Weights of a small GPT-style language model, trained from scratch on English Wikipedia.
Size: 9 layers, MLP 320 GeGLU, vocabulary 4096, 0.964M parameters.
Architecture: RMSNorm before each block, rotary positions, tied embeddings.
Training: a variant of Muon for these matrices, 126M tokens.
Each number is 500 + 50 x the weight over its row's rms, rounded and kept within 0 to 999. Layers, rows and columns count from 0. Numbers have three digits each. The size before them is the row's rms in percent of the matrix's.

# layer 2 MLP up, 320x64, rms 0.223, rows 75-146, columns 0-63
116:441624461595532480531478469403439555467560475486425473452500486532516475505569516517491577514501524470556528461495451547417594528633496586540556555496515570491484473428494540512554426512507483
092:457487426428523524491584499499455483460422480588523473461549559425487471491574417485597489515492506422561553449485474469518541447488445566495559516610492564582478500545399455492497515575437452
112:463514524554567531470537454518515485594491449468455438546478565479527542501539399420487473475505579545522579500509412469519451517521437486586532527607500472556408503564485590524448491538383460
050:471544485498603454383497458524477501486436571506478473588517464438534455418483505395500570570476445506500508596510511600532466451528471512589505455450514462470503480534504372541554488504556454
119:502482400462502618498543538585473501561510409563509486475602520519497507442452538500508496424513510517449488493507408523506549439601492570515525379569516497512505533554504527547592479594546474
092:383527517433535579459534568454578511473461516524485467531481486516595515538389476500446518473492392504508425523450486488501563482545430556541623517503435466447462533599515511512480411485546495
104:570569570534552434439520470472395418514518605550546505548453518474475443468509500474509489429550527483522545423414426549480534522473525485477549502451463508483610574473510543585397556485470532
128:488489551564604444557546492540472465484504474419440524506502545526456532535536513547507539536597479511406475485555499561363422442478475486440536435478504462567596448525482405470484513401527487
114:551527496561457532478492513427483557428582500548475606560451526524454469433461499566497417501507560518568480439508495476465572486501601490592436552474501483493582475448603422457488477529414555
089:539470547525533527561528475482440497488442348432498506513557638466599445502508593465512498519508431538511509521443565569435398546434467531467563516548487492426520534553459503518453500515473481
088:517556542509548523558447482482514474518621509520528598553447461472477536552534516448433493575467508542487519394471479584513625493536370528506402556467489480520565512525486488557476503593521511
100:509455512463531577457440558497505411526486461443535501480511653563471456533419449417508518479522380524610494450602479513458529563551446537503461549459440512463552520509461506498547515500453549
104:471488496470530503545483525539599525547508513493451479528527518510506657500447417452565479461598503487503508513588512483496506506433506531467522623590524537549446528504472550399461559431476392
112:463489451555590600528553442512543510545544496484499444504575621536590552558485460530469565442538500441521515477454559503518421537450569479403553510482477536476444545559500569458532574435555526
100:569499462457535549452484540538495447512513585543521549450438441527461537457579563482491559535412359512472525485516447563555420577467471472526388518455437487499436449469485467534454552483586502
096:541512499433513543451596562580523520423540504515506396484500378528524551489521504466467527508507451526551530577521456573512574497534452550532501569402523583508495511480557445612444512497399508
098:517506492533479546438502477512604616454450418444450613515545504597522510560572525590467474483489517462465454526526543505470462469551421611495439488457439543530464419513473524448494498516421456
112:485462531425487455561481487475450574490419458569530598480367545407437484454458516518504495447531488483544501454430543489490497484547519511541502575451443389583491508582500493496549558531436586
096:478517458474454505536386571504546478503453541530473503504527546420477476451469504463451506474440469427478475514378453508501543498447463480494532488545413375481506510429661568464482514429432514
106:472450444613545500456455416490461599543548413455446454470507445501484553515524494484563559542517436371511510562404483483475527515559479526515416495477504528571526473469446572416437457473517533
106:426514480577523426560540564500541514545491511364617505449469539503483540484608467502475442452527546501521512585608507468514465508474487564602471531544473542546492507484461583486463595506454506
100:520449520499641473541520551440541468470522470510592492533466479460601524457498519540434447530499458537468461529514473543517537564544509441363505419455437486491508523650448438488539511451471518
087:525529556420462381511479545583497599531433535589447468529449483441496548531525490465434476532489414451502510610491468502552459471468526487538524507591465561394487575526441431491500567535495500
113:493579502538440482522462494504428543525535447419580517482650555482380561555535526588532537533498570509498559501525469456472450441560485531432507475496387583553508442494549531492481506494548512
099:506495526516467481596576469464432523418626531532463580481443468494499617490497485526534623510520496457502574451521456402474500439512535508531477433412444467496508547568512564463573484538467515
092:470514514547463618462477503545521483389457448571479550465485441469466427500533543422508476568508451543504489480501550584560534508454497522380520536441562465473604523517545516446456413573521575
102:546542538463512539602571496497559421464489457568554471439555523542496527589497396510556510501547506483481577500524459480532507348485453497478654502480505493507579503530537454554437458515488530
099:381483488532555551468578484429476471526532497518559496458431460462448463533450462608497502562505499463449402496613524498505488475512547445471455384477542515403497468532515557613556479509532531
101:458544549484426519465556503528474460501518548557470474470514494444574499452532463493524465555550542468472414448433438531417448435475477431410605545558489461384442462600493537544549456538430507
110:434586505519568537444566471482495632479525505543431457542494547487581533507537471418439533455519455470434533472605473413409511443553501512441524519482451521446492492450537477577582523486421524
095:488506465509473486409464515432501490576531511523573440495471485512517476480555538425426568465515556518494423504456511572462488558559530502420654598477433492461467500527414464526578527596557507
114:419589519468532509423461523505467565450584503502616522528551524580586464508506506414436546494526441503449469562513491447529412402561409502410475542524494458440474574503474471458514451509485511
097:508427534601487525477476480545513541576536568566485508518494474568395564545568540542373551482576535468524472479451562573540455515468564473515527525511452514495419520511552528513506526527353461
083:556541549508468539437455597508475499465522539474450517548495526506468494570486467458465445552496444419451475457462496510435572451464435510309419518520496433407515536558516442540473449508445532
130:475430450504504501495519541576578414496448442476409543492529522529516580551455479465484498508443458560456469496538468480545611466447497600522561484480543480503405550500475566540561528581454631
066:541411493547476583525419523548486515478509386420368450560512499459500474508467445467561518478478524519511423472509521412506516418581457510495528460546585478421440507581442465464482525524418496
101:441504586453435481419458551439557500421437530443404474541504543481545541492451532441458446540496566403483481482501506512452474508520468541514453536406466554416632520412497514489569535539471520
078:459526550468565475561579447439391553412552525466408434469516515512458547465519455525486461451501467543429523502528501591526484531392440554594503424547521537559488524466563486403531454482498530
093:475545519439438464523415473512434517441534457530555557426452612493469536429511549466438498411420470538477415477517545510550499516474508447522365445487531569425479425440491539465562500486517543
110:497504506523572446580523527462471456540452488564506510500548527484592535457543511536492559464483503334445473489510533546474401618501433522473500480388485536477451441522488529580458549552512588
090:505503484562584477600527638438571537530397556486454445468509403457485503454474521466540479550576460466509557539562474474456525518481459550518553504444456487506512530481663518501460485545489485
102:554545501490515438466496396593442510482544573549444538549448562418511497615582570574470547558510545467581552444451511521512559472446433514526526492569513466469542455492430568578468489514497487
092:329456577473574425573436545510512480458493605487517457476450532543543537482531514517516487536514406503563458598487533511478479543464495456532497540439549469457472498528561549493389480500442440
115:480493407546539468423474400539473438513472477419475426462588530469553499529500428447508571432476454401516483463485551558549518556466506559533482530434486537530528404401518593519480551507460443
120:486524422496517544470396528376572479471555500499495486478544652476545534451497499504600451517531555501543569518568555492423536486495497512407508418480478561485447483420548530415524524508471480
036:516441482572499563537527508565572572429571580528496465470557489513501492475470499529434463498570527471399467605573415461590470609534449561452528504430472512482567502518558506496490485415540465
087:591567423490536531510503485543522435451520484459501535555559518553493469468551406486487547471534550552516482508453522481418481451524502503537478489562669400546474441512486491449541494652521481
107:521432426548518459477640535542529436471511475540410458489476421670565526473465517536521448454462554478513561567508544519433512537490500483553508428455474494514546531448506544506464522572428539
101:501426436535473571595555512465452528595504474505502477512520488571434450459462508581611590552544544579537463479498457542445430475598515453504483513570535464511419501542470487556584470552528461
100:487481457494624549514443594478451473438533441390473541449490456381478515478492542538490465608455505571525526484511505472508457538516508618468589479474456401440507488517500485443519509510569443
084:476499497473473551359484490535474438602544547457394472532470584470566469556545503543463509480514538441524469490536551415406516408490505525464597491491556483401533454533466520425549492519531534
122:568503470487495542452496547550637542584555506457488526503520464547458556525515528579482438510510448556461524487589562574554505448516474611515454459486571473483391507558508517414447536414475532
107:511457524473505513509478418348419546542521443519595425443511564530464503453464503542490483458494552448478457491480452452454468570498519443586512557517520568626413476442526473450566464538506529
077:517567471578514482476536517474556604475529500483516550499512536491462516525483422545496605558518373466458547539427548508425514547508546471586605477597500472523421533452490432525495461555450579
110:556439418448599465487455415529506518562528497533544553509536381571544527498552537509500496510477564471382508460508506435605434463557473529503470569457454512513440585473551473445481459510569451
099:529537451530472455532509577444479535489447596495467482553400591476439529498477479491461429534543503491469489607491468452438488476430499483464559370594480462481587489468533538413473563535544565
075:558462514452477441456403502492558355512507522527563483558477497488447493444484566533453473503546490576491528485404497476558568506503437530475510504616476489486552446544468536525593499617439570
101:499522505578489535529525502578484452521475554517549493497576438625500546463555412451384507486446468537502580492493512537425541469603617476481462514464536494443582565448528552472528435490496541
098:543567543574487493499523467537538537456429559589516473494453528596438584518457537489487483507437543430510524559487432536484469519494384553500508504486541512516641492526567474524542457574571609
099:475521608501490446493500528536557550480519557499509549477464439569472429568482604667434505459504542474490499488525581475557502451603537518561535452433510592574505508497459511537521465448548498
115:418511504507521479495540470545494563543484520561450419515526467509464501622569545501524478478512546537501528423601468519401450482501483420420546471480492494505516353515595547551529486553587556
089:361528515386497453421536486558476446592479516459479617543482497542447467500503499556542572429462463558512610422469522471477506576496509478467442467488508503491459438545549470540455470459530567
087:489438493451515493517463465425458515474512501487433579425541557529425473496508583506567549447453550564559511432515623476514480615537585468448451459448496560490449538464410493455506477443559565
106:573441455497542413572446516504509498500498503560491523521510527520560457541472474545464595434501533524600578477487492441458486557538439483456409495466400482550449581498550496577525413420396520
117:567558550589477634460510513463466549458426502525452503606534497504552609473543521482577493545476514452377493500546508499572487532476509517520478516483591580531501506493499530446423576490531419
082:506455470532467554511491523512464510529589462519509578524413543531525561516534521500534474455643618457504521518451499453476463595458445524515550577602571521450476428567519536496532483547521395
100:491447491399520497522488493568547536517512496506493602475511463489426479485556516504548464605475491530498470398438502479440476546402616368522511439551531532488524502501500398478483593460571518
113:448536544477540406481439518481564572492513518538628482566407617496611482473543543381543520567494400464587523485491529554478457526517518441517480544479515449446533485476528525523518512499535526
120:521375511536552464461460396467572474496452527527476509579579411489434408517461500536506499521446534555489512517584450560526552497468537523508509467562525508510529518460471417524512475599543642
100:465510506507518534508419575436484447502429488468458452511524470586559449529517485496454483511476410471531451496608506559470483544530542518477517598582533471522477564516607482520451582558610386
121:432540395515473530531596583469495529490526470431432586470485493495573515533537525500478478422508517490506467506595344482488510454573493508479544530592436556567464455401509563487522525490521527
096:591440550474501480542494497536564441514482519563565378528556481630526544504502483514460614520527477428475533517536481471520492450544478592564455490553485525493480581458555499382463486445574506
# layer 2 MLP down (transposed), 320x64, rms 0.124, rows 75-145, columns 0-63
114:472443453507514513492478588517471535641527522552501477610577543451529491408509517503568404501437435457466582440498518498547473440490507386457560446520480473533596551532477560477483468471478505
101:513385519437515439481594516548549417389581597530490525537512490502461557619477524441473412410549514606526461566517527508495493501564477574551508508472460488509568528502485526485490490480461493
102:498547460540544491581533453543521497528468486458616449420403486476494517434484447489463585526505445477518530538499534608473440480402640514495399482493497504507466455535494522471555460443593477
055:427491546437476504553387526536537554495528521490489498539480618454564536485548399524520472526530554429441531498467536394519542542490507461539484601502408431428447507554580543418530515512526475
114:438492495493526387483488563437589468441389571462482527552476448539441467610498561507468491482576472513505499529523508472595481467561453604518538585514429499452552520536533489550458436564542496
104:455619486491524511577553621500578475539464522539457474587582520540548493546466478443492429503546529490568514445492524372469500477526522501524546528445408521512506424568545518502513427434550443
105:544469492518448480508466493590499584398478452547474534450547492500649430526508457415490420577491576549385509469553538478474529462568472446496432572546466532557510535490551469469538520540487519
118:528469429540587549575523605465567566486507468503507499525542502628498440541485471427521528438566572498525517501577512530490388415567530447487512557496428508486484571445538548438545530495552540
121:435511558416485452479548510514541472478559577535512489586534514514447492446412497493514487381433433487511515564505458520446549496587454523458563522571457482550402472373592558520462473483512492
093:586479452475412510482445413598481438518456523407556471520506521463579489530477509527544499545526535521537606500512574563518479453430457528509474434563395406542541567528451552478514454444543470
090:552536469499584494563506471457403558491476586525544505471466482470526522507515553606467441509454431401535513456508488464582540464533385478465531508401588496520549516385508483523525442484418512
092:529423488521573455587486471402591511467439537581504491515473482506476501498452473467526518446490441442495350553491552512469515517462594514494585483446573559545544440466466525437470387510503532
107:471503421506476501459521441544500480531430449490460577596508534386394506524452544439529545457442467534473576498567519530445517502441550510471593418486467452403516506549549507438526503543399542
096:502435496498499562600424521534580461562529528535388487446468516541499511524497440476478464544537543482513504485398467521556562417448562503460482466570391545474436496619500505406522487438544493
106:485411513442492495481549547461548375407528472470563463481506521570532562375480536519452467588534417513553507424453465429545511488548491419495476521427515463530542485409508549497567449461479523
100:598488445458474539502598536507487521391403411439513496517517477515477481481485555497525587529561460515474503463575372494590432460475491520568450494382519492519462498510502517523474433531442571
101:494592502500507557541406479516546506533444467573557459460487438523570473521538508442519498420519424530460442563537461452492441449423475601603515566454469545471463416584596477528491467497479452
118:457521568427517457539479452437552478480465551443576546449481511565543486449501565511478538482456405519544568472493440487496434478517479498610417583419455536558537442449540534573471506478384449
094:461479475467548520511492421494521437410487463454555488491425431540575455484446408397453544516568515525453574479503422509517587404501468539502506499542505429505560552417592566491499518461438557
102:420515495481572463577503504485421469477503474494571472528495434456551561560486415499505457459541497464569486533493552557573483510383575499436529535483544536629548518536405551495463466505609541
103:591462459518456471485538497498562491360422553535497517513429559513476521530408427509565567492520586461591444508444575410504577582496471563475532454432473485476434445484468523525471507521509500
106:397547418486516527421469444488433522525399516525474596547524546516501512525466434518546509503454555578502556433450520482500478490437498488447498438504543521508610575416513484426504604555586489
091:500457400486527370504449559486447554470495556474536479643501517568494436484471547529512482512469555460401460481521563534481588509440480492376461547460518443467545508463489537504449430444469481
106:499529522593542534529411483519401529546502505554497530408435466498490410533481513520580583473537477477502525500500509477494369439507581553402552402487450496498513557590511468465473456451571487
153:548535464462465491533485468465492428478481479490481482482556414501502455523454492385509344711511487458473432528436512540456508471444490530459527548517468550506527468548505482468538436459537484
089:545440577612515525509473440536433476511527504441543522529513555474560570423479409520477515471472508438476478528536486560555519476536476345486431533568442422494430520406533493535498560441550515
091:480577542525480542515505452532508582566429506499500513514496473475543464532474455462489510437562514460495481516527563415496529560498502620568489535504515504570613469680453489495478375470512468
080:517494525516433510387474472551604439533550460479365535606608567540543499500549430445481473470530524512496453553439528499427478601478482571485552521557475482454501502555541472531502561480532487
100:598380539501540494497538471536477529524557518506500505503536490529499543522502479489497546511517514517499534446485381465511463472558528487509609543426571536450425596568512594616481491464449622
103:490429460515463484510533394565470485446435464475543493517474498487502490383485496537584550543424473483496414550469554406539446529457418501574475382426504487551503472398450498512432564508483496
097:533610437499430428513492477435539483496522444465503429523463526585545487478515543391413540495535552454566483463402448512544573470504416539506620486423493542461507561499516477552573482515488542
103:420533465535525544593547382538485434568534480586481421519457474449437510478516516505545558463466553448511497430500572556510565566467554427506563511408548547532572521558494496570471564511565506
092:478462468512557460489461577503398462465549555487465500406548531531443531417550512485464525543472503534553526385427455511521469474578523428381517480539527466512474597432517544510527609462444537
088:473470551535572524461508525526451581454526539512554567502487477492494505527575440593490554525508550382570556479511531481516452558537428455383470502587602446512488566418520532507525472561425545
125:570601490461555505522523510461455517543472543468510456502470512476470472477561580524489482565567523478516408410509517485505431435577575529417425553521478565548638594488516488480516517511560410
073:426417520520478577517542475545531436452513444490470563610604500537498501495509538463554502446479507460444522463548554484514528593501484528460548428558463411510447535562535494520450353526414493
104:570476498542481448451462485431444487428546566479479569411517586450526517585473464575478455587464439515643521583449449476485445544533438491509435451446506514566552485464455530513515445501547512
085:403565463471432510505483431560497430492429524442471543428526431498527460466492543458519628552427418521486500483539515515518514401359521456500507485462534604424468493530516539465467516477484554
091:417541430575510468472490555481604436532445491494512546577515503547457443481533495559547547574510516545546505546438531443381403523495428442454500469607489482466415459595523469511482509464527501
102:465570349522556621475476474564558565502428482481538471459501580475515539521464419561490466478557541579497477522480586457574489421479511556538562442457447519565485507443548493468521443471491510
085:437514478522517535420513393577485474444491499466565463481496625523519477463561443511495579486459492539500518493453417567548542411480481412557469456538553515454448505421417499494522622491435513
134:598466480569440473528544470445487513443527477498533506534442595447430498465500526607548437475481523522501481496497478512527579636527362420516552522510565513533457582541440466534535538503507440
098:461514478551567427477488483512478473488517481455515453570529413523543521430472481523456492452546376507523567570568440439519477554494451569493537515412498553501542494603574508519459531480337506
111:539470684530482457593586480447539563501543500569494571490499554420514521547556493565534534464461566476475503507531464496462470550493447470496523473572468444477573465481443544536465540548515385
112:547520471501527392465599519484487483554565457474511465515519521559482553534555463490487582422573513357514530452465574427502545497493622550475491450391453482505545474520475475451487475476410489
039:531601458472492403456474432534569479507379431504480456558451543504468492469498472507433536406461465492588536436515488542493618393539506502461532471543494473459424498460455579437544527494520525
097:508436398482526567484594547464462500526506542540537450577448503557489523551471390493564450487582486475511427489478589487540431482471487478528509587546557490461506471462448339485485546526524444
098:453436542467491538416523566455422514478546460493581477538497487549422603523447453476518473535490453620451492551568421495479460538475472486476580452518518493485432499348529460470503501542430554
099:420581444482503543554507629485546554492475449600481547476535506535553485519488535603508440553470440609473523500503495534494511455523514449392475468553496620533480484546529503472526389524464528
105:464529482584495561525505425576465548531418504435508443498417555553494462414508467468441527520531520459501506519406539515478479416456514486513460433342488479570562483532464568594514458443540511
093:498461476512460613488580499528445469460528464450495526562444425492491530408518500493522441546517455493549408486535488574503409385519538575461440575595476462500482475466539605511501550454460566
118:483595554508467486443635521586428557547523456500439450427509535392515609535496505464494446546462505457527581379445486470508551503573544497446453472542501504479575463457507498467520485485487536
113:546471558477530499394554485567479522554489518528464518565476526435467473535497604524552522458503462514501445560422462488559385443528497580622547522441540591538549440533503509512459491578519418
087:474596503468584555542451526512481490487504481517478475436528424496566529533554434523474539541470485432489491546542468539554481537476627452615409505406467527517569508517608543511518469492488617
109:511474453456529520560447464513503452519501504485617471468584524532534503483545423414463374532439501446494460533552417535477525529531500452604501516493488513554522505630584580490589527448470521
092:490534476458432536442491513574458476422491480531542537394533454492536446394571521428532568468462562547542510483522567451491432459507499487562423585508564588456504478586490483537533519399482430
086:498511533539511515603542501518557503564453484520489440554407540477448549477433436540481381468528466541512520495480398601586506585489488546515514540480573453435399467480471433489497481553592518
105:475559468375461641479522508466467495498477453495504637536447461545475474553462468528497517489556397473527501533423455473473450506551541603575557444443456532538493477476427502572448485508514512
102:429555447487510442457477437528528434434436508479511468427518511435430605499509566517550502470449479465551566472429445493502498433526550513576554557515465465537513487424466607483428631537528456
104:515594452539477533415438571464500545539483432414469554466512460476483457352416566535409502506522444541573531495467423464481534441440499475530489435498494505464426412477527441480451514534526460
112:546567461458467527434522503481543512432413439396523512564488467514540472412450583524423455590544415507499464488445416430532558481553447516505565573509451455519460475521543517588557479553482543
089:523582511496475561518434454455428486471460497491490394513469481411541418527419425568467482579540456486505498559482534478513432480486524471466572534532579465404477582388542411547506515519562497
079:535575504469492478452553470490432540444532483516504541486488551467490513456481472555526571519411460498517518494523422585557511444476464350468470528490518468409477574330504557521504554511574545
110:500546559438482461530564499480462448542431489517463491497535530498453510550420497563595542492500519506471506493470583441542484498554551498421567532466436455522563457388536434481387540515653477
108:478434474538487493558480491567572457494523530462496493475409587455512474472536508427475554493576473523492594429394479462446605504494516533483493427431428455528538524520482521512614527466415604
087:491536441515493464548460569463447564512377475453515490536415536470484351653523567576441548547514538530504470478439508541465490515484504526430449411537474467555510450500496501470478536528512446
106:401532521551526504456506501519474476584440551544530453490399459436383524391467484572522557497438521579465523529508460536518418420566475499492475423516540447533443520477532585501526480434421489
109:478479390557485524548473479449515518552596403516473472462518479551485499429424379481560464490526549518508407516469503464531458478462450458442451570629530508549405557561550472526503503452475521
102:499431505512420516468503526481524485470563538531517491515510491488494517436543515405539407493294561511419555486532505494486501462559453467525466553607603457475514521475506423573481464551500489
101:427479474542477533492518443558501496537498492600482483459428529439452537353410413575599456570481420546538548545464520494493490467419508431537482393513480547497477480511488559477485509436533527
114:483540429518530638494469503499481486463488572513532498544524419501515468539418531394539511506519499587507443536572552514464454347513507465539428430474462601476465505416570497505464517479545492
# layer 2 MLP gate, 320x64, rms 0.241, rows 76-146, columns 0-63
115:488434416544489526459609493464460513454520462577442451548483511456507467458463446514534551512537460415519479506506434518525505486483412543527460513541550395491428544571458404483425537604482394
110:486533476538575435532451540613434524477555463424540484497472547509471424421513454496397507504563433548577494441428434600464431467529429507527433497483425490552427474459444498466452474501528499
053:538446493556438470608543521508603512496566444496587501329488561579522547574459552505428469476481542494432464435541464465460508546471557506529433502546572545522497505501483545446462516467470508
110:513534523480485452460482588529563488482454395469507538460503533449487446530470553521515566421463468578545614513490448555507483405609577430527508470542514467483436502547528596436577498513480583
111:537455545450517553588506489402614502499485506483511535464441459545501534497436511540487500393514431488485512482468494519574556427575467509505555511494489393506460550599576499467455355498554507
097:479483503542495520484508486504438375543454480463536486458506558492438562488504626555474498530564461493559511405374489461517479605529513501488574459456604527494466444553446435492477547468414536
120:550455505542457519569492580445526485504449364566447502534526550526469548488457513517452543551458514505465554517425475559521423423551421464542488474424501469529463507486468445590547535642440475
116:412456547535559519443402602388555508563548476513460502433451551538423567563474524489543482563497539521470511458375428522586495492446525459531517484532540461561526563471461484526573515507516524
089:468503501499502492501502507489559452501417517495549504583496470487482540439451420618548507459481586492475514509528625491518480492464436535669468514588601430508482431453531465492485528428456518
088:485440532530426473464472516561499510424471464485416526627514528477553583555493418618499428455553484488489475508510613428504405471407496492540464500478512515511392496544483549521469539516511556
090:503554452504559514479516387553434485521509447452443433451470538525619475498512453487461528487482465553487627484548534514413470493371420460500559501577561477575507474541517478496561576501455483
107:472531510526523538459456455554492521496493487523557560540524477455507514588531512516476489487494467463530512447555454572527595383450571459446639361526505467484495421534531471392498485508442579
090:513525497445490511500568461447555511536443482533564485482487414568581584538427502605534531559520534378464485496430529547530490464418463495449429474489430527466440461618468564450477543526448478
100:473534468506450518501511460519502454524386414486482481525527515461489492647509503532507520546568502456402553500415456528511500396491439518454520513510522503414536442550569376521573501606471485
085:413473474505524507560620499493479474491508531407475513509506514479476499464539545565489575498484387540486430418441571500476556446534566479424480552544582564437569432501466472496614568534537491
100:475525523574500581487559432480576497396438431403485447532586484497525540572487454460527539515526510449501403521500458522496421483596467456556536508474546548454448409557516517495570540422438522
111:504549486525538402462517482532558481438483406555398430470520554488452508483477517558602486555527527543467533498570525554574523392583537474410581468526444534553541526448461544514530538475585504
107:500498508540393432478516454509479513434544436594447455490523510462533496512532496565571584471517553494418541478593445461446469477568491405505474554435554566473468451461475400440544495518546398
098:441514488551576481555525581531480393479457487501514451407564556497499583488475521526486580493477508528480544458401548517634358495491585479408523487414496532481541495531489486483547483493480494
113:518475460439465499454507499505508529493409554496439513457545496563531562499412376490511465472512535503494562530445584461566605551515454505509510461435582549437475405343497509445510523532515484
120:405531430493513519484481486453391492476444595507452472532594485575503576518515504461497499538480438543456515467384514501635564473459475489493475496471486432493563562432502521393486475591510483
084:524436636505488498522490499459539487605422399560553513538492491554527480509525516521451552536460491518447491484410492409555483462453491402509496445524355499465476459466491459449487498594436491
103:453464536521555565494492526586389484628427441540577442424426514451539472512468505460534551525509497497454485532497532479454468368534423556475538503589549477466481490500519441527452454430558497
105:442445502419592535466620485519581496438517523470572430450452599541504521483476427516466594548474571562583583484474510526546570495539520548511507504536498558501466535553545557414517472530516550
076:519508502382423484495511548470494495521479568468492456579458522566528518582512446527559400529598510401442562488515449439430519467485476549510529426519538558366407478519455502515540465480461500
092:503550611568554593517416527501538545490535542467458451607539491497551480508471399495547507470524493526529456432441556498554534472495434607518559530410526412445533430561549475484456483511462457
092:549533505441504540390428502564548489548487544520534471452458437506502442497553452515640408553565502445535511545515510497389527504524477500472505416515523411398534541579485502483435511462500573
104:488465434398472511544454438510494466428480516469543466467490488531458552539444493542576471537489406441504467560297472495527542432505470485426531508531566574414445494488502492518520501434545482
115:546470518596512520487457597552551466527469571483562623511497444542446480446339523559496502514445464539518480502474497513506427459551486588502461597497550468493510463510489491499470447596530580
088:549511491516502563465395456552482548492521426414520579493475459531554460411428452531560510446499440446483424493494506541550544470516552451505592574537565430565552458577567414472528520433486489
100:486555570507497501418531532543438569508508485521514504540503502510562530553456528429409606489487443455543446499551517498539505465476378489423411598497451464412540485468488502486550398489587570
086:379497510487461426485448392546523452404488526488523468586549512490506492464429463562455551509463564525455457486549526531500487548519485628586535515562477516502441499575493439409491464599520517
083:517531461480436538493430523445527375561479469449522383430405462530505558480526568536531378595556532499498466552492470475513454499473503528556576498535567489574486443479483509547534558583500537
121:466516548508469496420474465495453608517472532429482544498397522520490454456537497436480465611399421481485501506524507525507467491536463411499454505529506551353586546540434509507560524562575460
069:616550454488561445442597420495438465498467479503530467476631488496529566522514512457573454480459495500494491529405447544475566445499501509541527496508506448558498411481474495522467496468516670
105:412462466570535512581559575483401431451511506497532410414478452503543537477522525520420522410518493444469417453546566540547555464473545498443507530523452561476380464481490474466490508448547575
076:478618492484471415499507498468510472407571527407474418460546501506513513534520432432539553516416494559490489449515488457539541566440431493552481462560574488463415522455489547420549417443446430
097:506593498607428529517502552443401524471516469514495499475561499581611517504479494446461483534466489493533519529487427489362465565540403421517492400506586524455481479535469497549459495480560550
112:469510567370528479487551481502425485424485567487591522508442449516511652442482459496515421439576461555486542521405526509499544554445527512506466440597481484567497513473459499479510447490494578
073:544544474548413483405456428552481522486518495584610491455469581450591491548519589436494540596434509471571482526466479421452410578498486502510499545536524482468454509531429433541469523473540474
128:451498517485500575483506514503536420518571487464453482449517546560479541566424465569538599437519494497451528426482563579554467375500554488523521409504488415507577431470575550422538547541536521
098:509557564478554500531534492460452442483480569466448473478464587543516475623476483542385501514530409510522494484519505550398427419496471524495533452519575579371563542502502532494460427511508441
103:456509459573473574502505566398521552437452515514452528531504614590454498411442508521474496450550497570443532507393420473449485494472500422419489506596527475426469491550469542562508474553532486
104:549482500468511592466534496427471489542458463514555565526511505529575588448387543475499511492456474476517510558545482537455614458547473450566529487544499546370520572401539539504432482477542407
036:596450476507569509455560476609500540435556547481452459457518544508461524513459491515496403534569537549474435532612456495519466611558447538484513532469459479455552472464556456514470433392528427
095:462417504523537482514501440453513550554451497436427463483493493522502662429489467470516558462529544419578492519527440503539562519502404492453620591523502577530470522509510528515518508407577484
102:435468492503440493552491491420407442579473519418573512519591513456530468512468543483463499500599487504465464428423437499510444430521488462409505525614471471472531480610555515472426562463548502
108:450467428498570566575526592443501607509522475431490524386509544558506436454488526494511432532549446523476478496425510587540447453541481500516518472517495494548466562519393625500579485543465498
105:483482481556518481491557505493460455563536443389521463436407510461510440604595496573473528462421518557525554511402587487575536422456448498466488470472533479521471563480496560490495401577517533
090:598455456538520476484509461408519556465410491423512474509440493474520463427492448531503387499511461502497530438454604471555530617460509523459407571504534455529540533401468448453493441560531511
121:452453533557485457524439519472441411491462464533481510493453580547521537481432488566481443555488442543594456465463437552538585522490450466559514574453515458384573556512442526544474418563587486
117:569451561510532524394499499494389488562533448510465548432586559457501470515529491531526531482515495596451554517442404478565456409527376479458491523533518554490438434558559520494558451545523503
076:557557426575478471487513534469503496479551560480539510403551498533557469477547471463491532469536435455396524557506479448498461595592465372486481536496505475573458557519619471548491491591538443
120:430500517535478560496479452464462488486512484548561522579574487554478519477546521428431483615504502559424570531504446493576445420496440369450560527603540475475484451475505443471495410440488467
096:537501417500463466610509541494517502502416503461462556564526501445503432527478472517484495441480524530467465502547554462438622524522547447489472502543331483539426510402449526414541552487449540
078:382470510560532488444407524451523439484424515567485643437480553482491576557385458451562537450553509500540537592530460475531466441480484513499469504514520564515476458474437494478463546441548544
106:495466578499509481520498404492571491409572487585490461500609484493485581473473529460430499511502474480334494556488472589436506477494590468457480605511551469472515530441518520432484470521556488
108:542542521462476579465480483434450532521520523478446549519508399495487446552616501501533543539517469528434474415442497579451488469480419526468643517638508465459467432484553448448477483488543530
096:443514434647554524475526479449535454465447475472582518584482562464445521501442458509553497409471453506498477531426543541564551511494466444525524490616443440501470465565498404593489460531460511
120:518463580473515453528482529519426411576443512506501539371501569455465579481497480559418476501457477451467551549495539442625513479436539517524447494567498531527505643516458466448497495436471463
092:513472397538536476452479511446535449460533556572522420449589579436601574554563427586459411532525550542538551569543446543506501443513451450548522499503439493515525480526504513484558509593507537
089:520556508495539512521527485509533514516461513506483534526596544518535499459525421455504547434590544560581522625593540527446513525603442542584546532465458553477533610504422522453477442430452455
119:439479522507534484420410414496506475484521550522531454463496506412494514504516481498510481538530427452613454445503469495602535482551494490637537490558552585489477547481513631437573514458431498
111:573480534523454575486428531453456535361502482525454525526507443544569494476545482487520511498377507414505466502539489555473480500453498508529545445534532624505485605472619558415458484481525473
081:507504508508431502319525414522414497476517563539406493472567529493565494564527453487480564417514520553506553550549514475483536426519512477589491514588496504531486478503515581542426478471434567
101:485493454497520491486470482576462457526499485503465418469465503518530559514423424523495564438469456424537450475442471488549539430670449527501524499479555419518536549537570556444568388430510554
112:489475521522514545446467401480556526500500473393539504469520622507437529584504501480369458580400536496496541441556500504542530467465465448510523562558528544480531526537505456439477479499460641
113:483565553532579457549547454443418504541429507482453489500556553494507543417452488545471500508447357493601522430435548454495438417478444480488485523405507383504516508478511519446525515441476453
101:432466530474532498506488525512454563548564423536456544480451503444556603484478559534617533503490543626514540490441599423463463565532406464562486433555450578550514489484467533512494464468495545
116:478540570528441570473500503588399446457560495516490529481475485477572566461446462569410450549538450462558520607482437472547437429517543504537566463607563510522513456516502582489503533519471584
104:544505529507605470470536420512497471460499513408519442587576475604554520510432477596445573511558483503474495523545475484503506480460518536557428535598441483498545463499595578445549566482534422